From a checkpoint of a small transformer trained on Wikipedia.
Training: a variant of SOAP for these matrices, 251M tokens, 3835 steps.
Each number is 128 + 24 x the weight over the matrix's rms, rounded and kept within 0 to 255. Layers, rows and columns count from 0. Numbers have three digits each.

# k: layer 2 attention key, 128x256, rms 0.183, rows 101-127, columns 0-63
# q: layer 2 attention query, 256x256, rms 0.185, rows 102-127,230-255, columns 0-63
# v: layer 2 attention value, 128x256, rms 0.161, rows 0-4, columns 0-63
# o: layer 2 attention output (transposed), 256x256, rms 0.165, rows 0-4,128-131, columns 0-63
k101:106093097124116137153163085118170110158179143112178126119123160109140128113151145123103136152159084150152142153131123132153148130105128148128167134137078122102119100105148143131178155166083159
q102:149148145099118113139177099155111152145094113129136100106128169105177123126161150146099131134152115147147106134122161153100130169129201151136093143115155132104122098096149133089141136167131170
q230:123127137156092102155079154144121129116164109126098098091169168179113161125116120107097145082156149072127141142121169167066115146159112098110108084122172173151125098127088142044108155089137145
k102:092069125087148103128170165124116093143083156102107137142103120120148149102170116101129154140109098182157157144114111167129144170157118133141156135151089163166149132138162144130123077176099081
q103:125124152139103124110085113137187197146171156106146130096133130068154130105134118137144135188114109175116144144110129091142139141148148097106149115125136134157167117114105121112111150146124126
q231:135129131127126111106177130135087169159142137165124135135115126147142164141118126100134119183142156138137137115124119146137147125134126123185065116122122142129103119122060154140134117111143129
k103:127147094146142153163165114139129124115110098117152112128141164148105130087157117133106136105108162161137115150132117136085125086097059169093122121151125138137157096120143096102101126110115167
q104:121104136128119113137142138134161091135147109121157105110075157144159147213121133135070096157169115137175160107090165100111135132126091180136114110086116141147133158118137142169128138115156131
q232:103096116109109095122127138126137107162134122135156163141095128138129140135138101115080113123118094122153126117115101114137132092110136157137112116134116100136078038107155078076142165091114154
k104:115145146145120147128124099108123156127090131151114145130099099148130132120124106161131094135169098120080129142070114131135126143143123129114125097139123169165166158128102133135169120149132138
q105:127166112117149125153128165133128137151148126119162151151114122132114144120128103145129137162072139141160107106140157097140106143156121084142142171140076123127131113117113154116119190157148118
q233:129144108148125131121111147126163171122138107114124137160115101125160149123122090151127163134149135136135095124148103109106139138150112131126100114190082131136127086126124102129148162129106169
k105:140112093088110139115145097149085070126080133095116107101156142113129134122137142095147122106149097182158089126109128160130099110141112158130165086107176100134167123144145135103151131109117094
q106:152138094109125169163091191156108183105106118124115159083094143133128146096139126136168156142115129111123124119116138133123126127117146152111138097138137130145102147152100132113146129125128109
q234:147172149136136144160091132155162123108110138122104102142112161128125156105102131104181111163158136135116126132112109102133155112136128109121116105133146117136141139161152164162130177138089127
k106:087127117124133109138145125129092153129148120144118124104110155161129134134134110121076153118127119117129141111121123127111113106109136102129191157093116145151104080116098151157087112072166119
q107:137108132108111122112107163145093161108088152106110152099121159092104103073137104143111142105145122173116124144130111175118125093144154093170127137160182116148148122116137126114094108163118149
q235:106090123127139141117108143098095156131119094121132207143122132137180118122098119111150129088134133108085080169127089121063126168159123117142110130062123110138092147081152108114101150128115124
k107:137144155138142117130111080169127111098161098131122148087166081127096117116085128102157130172103127126150132117123129110119168122118095149124131111165142151129098139130146128121133082136136122
q108:170168128137132144124114138119148141151178137101140131141138125147137132140164069065121138148165183111129141102131117116172130160136161141101141145108127123134132142147082089130141099131132119
q236:178127127121140144112097128097087118094117146127163071148157135128108150103147086098089122138127137120112094122094119119144106136090104122178149066124100116184137108086149141106139178171101143
k108:129095151119134130122154125118149120105095109142110130123120125098109131135091182137141133142131125152119139100126168135078122094127128159119123112140137115112099099128104152159146146093152089
q109:116139170137158101143099136122092129121104113114149151127116106117127114134171115127105161167138109125148150144156107142124155095161123112135138112116146089105092169139109091146152156093104124
q237:107122100123127171141135121096125112132108120104161099079184147123095130077161137083115144165188111112123117134112122181174146077156122090144131119100153183102113108122113135126065102085139129
k109:051143084137103125138115115176134130121141114118121130109085115102149107111094123187112147095078139118134132122120127099148121158149137088111154124121166088113109133143181120124116138147153168
q110:132139119120110161109170135152103118108148126123118112132115099143133152153099143108102117131133077138100075136086184132146136157163144130130129113093144109132139148149156132138125064106141079
q238:148112148106051092136124162121121099194135157103102091094119118142109130141217123171103105122124102103150116128140107097161192109087121117127107125136145166145121163132156135104144113143128150
k110:106154103120124103115106123111128172141110167125123175150155106153073115151163098124140130115124142136086147116140083112112104173111137119149116107128128142136148118131085146171155114141108130
q111:124121162097115122097138117117154128160163091139141177145132150128158136161124140186088141128139113147127161108094125097125094106142141152151111158131108115124173116104130115153110132108115090
q239:151104126111133106166133141125131150158152152144079097142175164142132133170101129087115122109126175139156126126092123137117112125140101125126113103120129108128132114175136110113127129174115101
k111:086131165131150144154181137109117119104131128143148145105073129129113110113140150144125133151079146098126114112121116097130076105147109131133130138160174123073103123141144074147128114155116116
q112:162154108101176120092117110117147131095114161118119126127140082102125140125136125122154161122130120155163147152145087079094116120089110180136098087082153165187180118119105120154111101111059130
q240:129108141142093157147139129147151106114060125161096110115074112120120122139115081083155137155116126092146122110144144122129110098106134094108148144107145164177128110126102132167142164150116103
k112:073112140151166103114136135123113133147100069152129143136104102127136110082109133136113146089134114140158146145080138143137148139161155062116119162167127141108168121162156135150118123139137099
q113:135156115132136130102091140149110130146116109165076114147117125104172127109121081127122111107118154102151112122135115131076133137136096154110096108093163126141119116122101095133098138111131110
q241:113133140079108117148111095152143106094118135122146171122169148144127082124163112104108099163106141101079086139083144123169144138157148153133112142133082155121144143112136136108145127133155114
k113:156097135113136157120123145119154141171138091137152148138157134130120109115158125124153106150108104147140135083130105138116133145142115153094123138133134139131146155140098157112112115163127132
q114:140085107111165106181143096136156125145098115130139113156127109147143153119103151155111123137107137120072112117129090099176114111109145128160121119136110092130118114146152117140175147140163138
q242:112120149159151116110113148147139081095144122114154104141148123151130135118119165184166107099185127140166120122130104120109144161085115116181114117135152120112157117160146147124100093161137118
k114:132115123110105142128114102083109168118152142097153106102102103165104135081122149132074100112104179065071099107118142174136140162129121151135106131129129159149075082090160101116120172102105086
q115:121119163143104126167151111147168115159163128131117154140132152129162125113066149120113089142114137110128130103129140128144150114118075097151129127148081158091173129097084133195174127159122107
q243:105114124117136149112099113125160149179127110111126107076150130191144150136121115123149083140176065093136167147112092132151147106164100084133191105131135132144166112113117112185134131106149171
k115:109103090109129115163103124127130101115143149126112148118128149103077076129094115096141161086139090164132141110123129142096060133107142120139096179141121123173118135155117146102101127130123139
q116:136178093161138075131143112147134104092124133130160149130155173136089097164072117118105154154123111101122141144129131106176154147128112091106109135128127126123098143147139121156138139109087143
q244:138129108107131112151077123106065085145158176116139085119113101131089136096141130131132093106141132133134161083121113128052135113127134138128109138102087071097091133100153140123129110109115087
k116:126168089069110125137144076131155186137113116150154127088139134091201144140154154124163133066134140108138135163156123122116110103103076114151147110183134150137141121141158126130106100154139115
q117:141161138147131168133130134129155122132185146130149173136118115105117180121129081119142103100138144160146130156137114123145125111142138129128133116091121121146120141129145141117165104137139137
q245:083103077133098140163099103125108185174143167149088128099130106162156142151155139149171120080095169104144168128098161162127140099133228151153096132119161105130145147130127144140144142096090117
k117:168082155103073122049149118111128124117102112101129110138137175147103148110155109113141132157076082116119073148124103132099133184096120126149128084126127099112075114166126125129113130137146141
q118:136157143164145099164127131125127138140124158102078089085100153130178129132119164144171145110138078152136158150094144133134123129140104135132133140110162129116088138149144121172133104138128147
q246:149163150112112120166137127106117135117093156109126139136099122143116138105111141137116123121107118126147101138168111138088059124112144110161127159133138129120100094144123119129162146131092141
k118:175098129132180115126107102135119083152094091175126126141110113101164116152113129098145124141093170119143107152151110155104176127159134139149153129161139144146165130102122148197120071168128081
q119:115142126158160144129097141144125122126121138111161107149139146142154111110124116118151131133082090149137110112125146179118114135178128146140126118127156121137141146130132118140116097127119117
q247:095087122104152106112157107171126106082164149171147127144154113137097122177109122127126115121094133119146157116147120120154195088155160103113087108073081100128154146105146135124104125157102162
k119:100156155128169154060105157124135083145128144135100144120127134106132139107161142144145095133124138096095195130119124122142144096100117124100113134126147128100154098175125143134125156146103132
q120:178141107112161141154163146150149109108148126121161136114135139139132093171170135115121133146126110103118128176058167129159177135123122155124131135127156115111120109141085133122112165129128080
q248:112117121173123161134135103137149144148146139152157133147163127116167120158170088118114095099140131154102112115162088137106169129124155091165113132111131173146113089141143141127140144106146133
k120:119137162153076142082136133127115120103109139147142151133164125104118153094126099136141137098128156157173125122097120114102078160083126128109143116082112175111130184139149115140124096117127120
q121:136145141145130132140099104108107080133163096115120100151118080120104147138149129182116140133137107134093155122124113113146106129147128112139133133119115124164127129146116130101110104097119071
q249:129153141121128127143084157150136121138114150141094121108153110119134114150112097120161094135142105160109123162120152176134096168179122169180141182126112164082105112166104073129137130101089089
k121:129141118150129127118132138130140154140151145167117148122136198164126126111067121129127087119132185091129129115151132125107148133135144155094147089150130133148119149112140111102125123128110146
q122:100179140132139147160169148136157145155129110097133120087139146112194098135123119149135128076100146115149118141126094127136132095073099119147127111136107120150133151100142116154144148132132139
q250:105070117128124150143124155123180174102111125148139156141117159174148143139130126147121192119099147145139129108105138122094153097126098147128157117099162172116136160115127117089184179139135134
k122:111084136123120120101133113178116124109141153123134110135120125134103115115154117127118100181141105135118154130141163127109150149148173141102133120167207105140145138134077141120167100110131109
q123:115127126075087149117200095090146143123124119139150111143087138124069075132101118145097136099195112101189131128102074149124123164160071134127128138130132145101181141123129145129138161138111124
q251:112132157092171137109137143103088120125111089162141135174147140157149085128117116143157096140143172135147130149162104142129164173135140130111139107086158142089130121126113115138134079179072103
k123:106143106142141149079134107114126133148121136158123124110124118123127128113130146131156134170132117127109123158145173128126140130130123152093067156112129115137097166203121062119106189097153133
q124:112115079136131099125155141144127151153142118153146130134105183133162131122163100186142106083168133139137116097138122114124125149123161139110146166137136128124093099111122085149122103121099114
q252:093105136124133165109152132137123099105139146121074103116161103129147115168103115132075100138105109190171142164129141116159122087124103154072125147075089124134119099128139130095113106103086142
k124:133121122125136117140095109122086142122116133172076105091100098145097145075126116121176124152091167113159121114137120151119153078114151091121118107099143120115142096167142108189154116089163099
q125:138096099101126179091089146085099118196194121155104120122105146144121151163143105128079130176090091151120108127118096134098092166160145108148148091129153144102184127109086123127100117173087126
q253:154129096157120132120095086113158148124114135124142162098175133112116117115112117147139154117125117110165103159105138142119162138191110137135097137095164101145172116156108097124103173148149141
k125:084138165136120110126103098157175082123121153161153125138063167120119108113131105112171122130094103158106126073132103121108145131151125132180150169128089135121129120156122137146166160149137110
q126:153091117104128183080127130126140156167122142144145114138114152117109091120139150141134144140108127124096131155126138129081148162175115143098099125116088106109110151148127109160126169114114110
q254:199153155121114104142149141138118138129155155122134138123152105148125091141098136148058137146127085115108153129108139126148096102109123111075094173117131140152129090134116157112104107099076138
k126:085124106131128086134107106076138147165102147133128168105128135139143149128200114093155127102098173135082136107093187101117132115101121126106118082097092144148118179127141112130139143128176139
q127:111106101121118089127114139114111109111125140087144107128153113087120122104146116103085129140084130178115193124097085140148136141152100147117138149121135161139166158136098094102160147105157114
q255:126094133158122147142107123118111118145123138120089102128105133134131137112126136120092147098173103131151121113114121143121122140150174152092121113156070179147133126151111124192148125131194099
k127:118188165108134165185168184157142120141101116124118118166131159151125097129145173100158174145164123094099150158160161105118131079104116137131149115138083129108079145123112125111123093163123166
v0:137120117153126112167131132117137145125159110131072102156131151121136133116097170174127144177149084117113156099125150085106134103162093154145161142126119132099129113157123147136137119142122135
o0:113136135129138123169126125133137153134154103120119167176168093141120115144069133101098130154115134105141150145132123153139125149115109127137101123145108142144157102174087116126162146127057115
o128:133113143141098104097138116115108116145129114118102097189125152146139148103161148145160183155158139138095137132136126138144149122130157114131134147142139059155141163147125093125118061145145105
v1:156105154078118081134159104133150121115135115130138101143135117119127127170133153109174121115114155111128118111110164148126130148122133137118148146159127159103129122121134122145125114115130164
o1:178142118123114161095135107154145128076121123107134118129133123152128097132120132161182115095155112141180130143132094094145132183119122114101144130145127085146111166084107187116123143092143172
o129:093147155173157157139128143068158106154154121122116143159148129102125122116115132077124157170091136109118145135113151146131124111116143151141116126096127128131141074181125107106121113168124133
v2:150114105135105113116150135114104101135145152085140142116086144110157141107173160139140123155088095130109143110132162157178124087102178105114115155110100144120099102135124138157114107175151100
o2:120162155102117120148137164159130109126128106119105138104128134132125098160108136124132144108201169139117104130131089144122130112140084125149114115094126101139150090153130131084111137130113142
o130:116108113125130121152142105162150130125089115132178105088115154136117140094105159117113099152116131148137138168146119161101122154110145151133156183162136163125093180153142140153145125162132148
v3:160124130169112107123086163136137116159144115096161120137162123121143145109138143152129061138111123116119131078118104111108125176104163181126139094131145134163102131124137112150109106147179128
o3:099108154126145149126174140104132150134145087144147155168139125093126115166131110129130155148160168123124088178113143121137118104156141085123147149154132093122109078101118161086167127141149136
o131:155124137133143109184149082158139108160138181144123124146161122128160113136096159086118115122130099084135175124092130170122137091140130142153127151121117174121101117164104125123088137131118127
v4:148119131137136143151137093091094107099099137102113111106094119097106130115131135140087133104116120125154100112106105100132127145123116110120150118127141131140169119082146082175163125128137096
o4:114190125121107111181140142099119113151156105133102152121130112156159143142073128089166160106169160140104116074154111164153149157128146149097153113135129103110146140151108159157126148137098136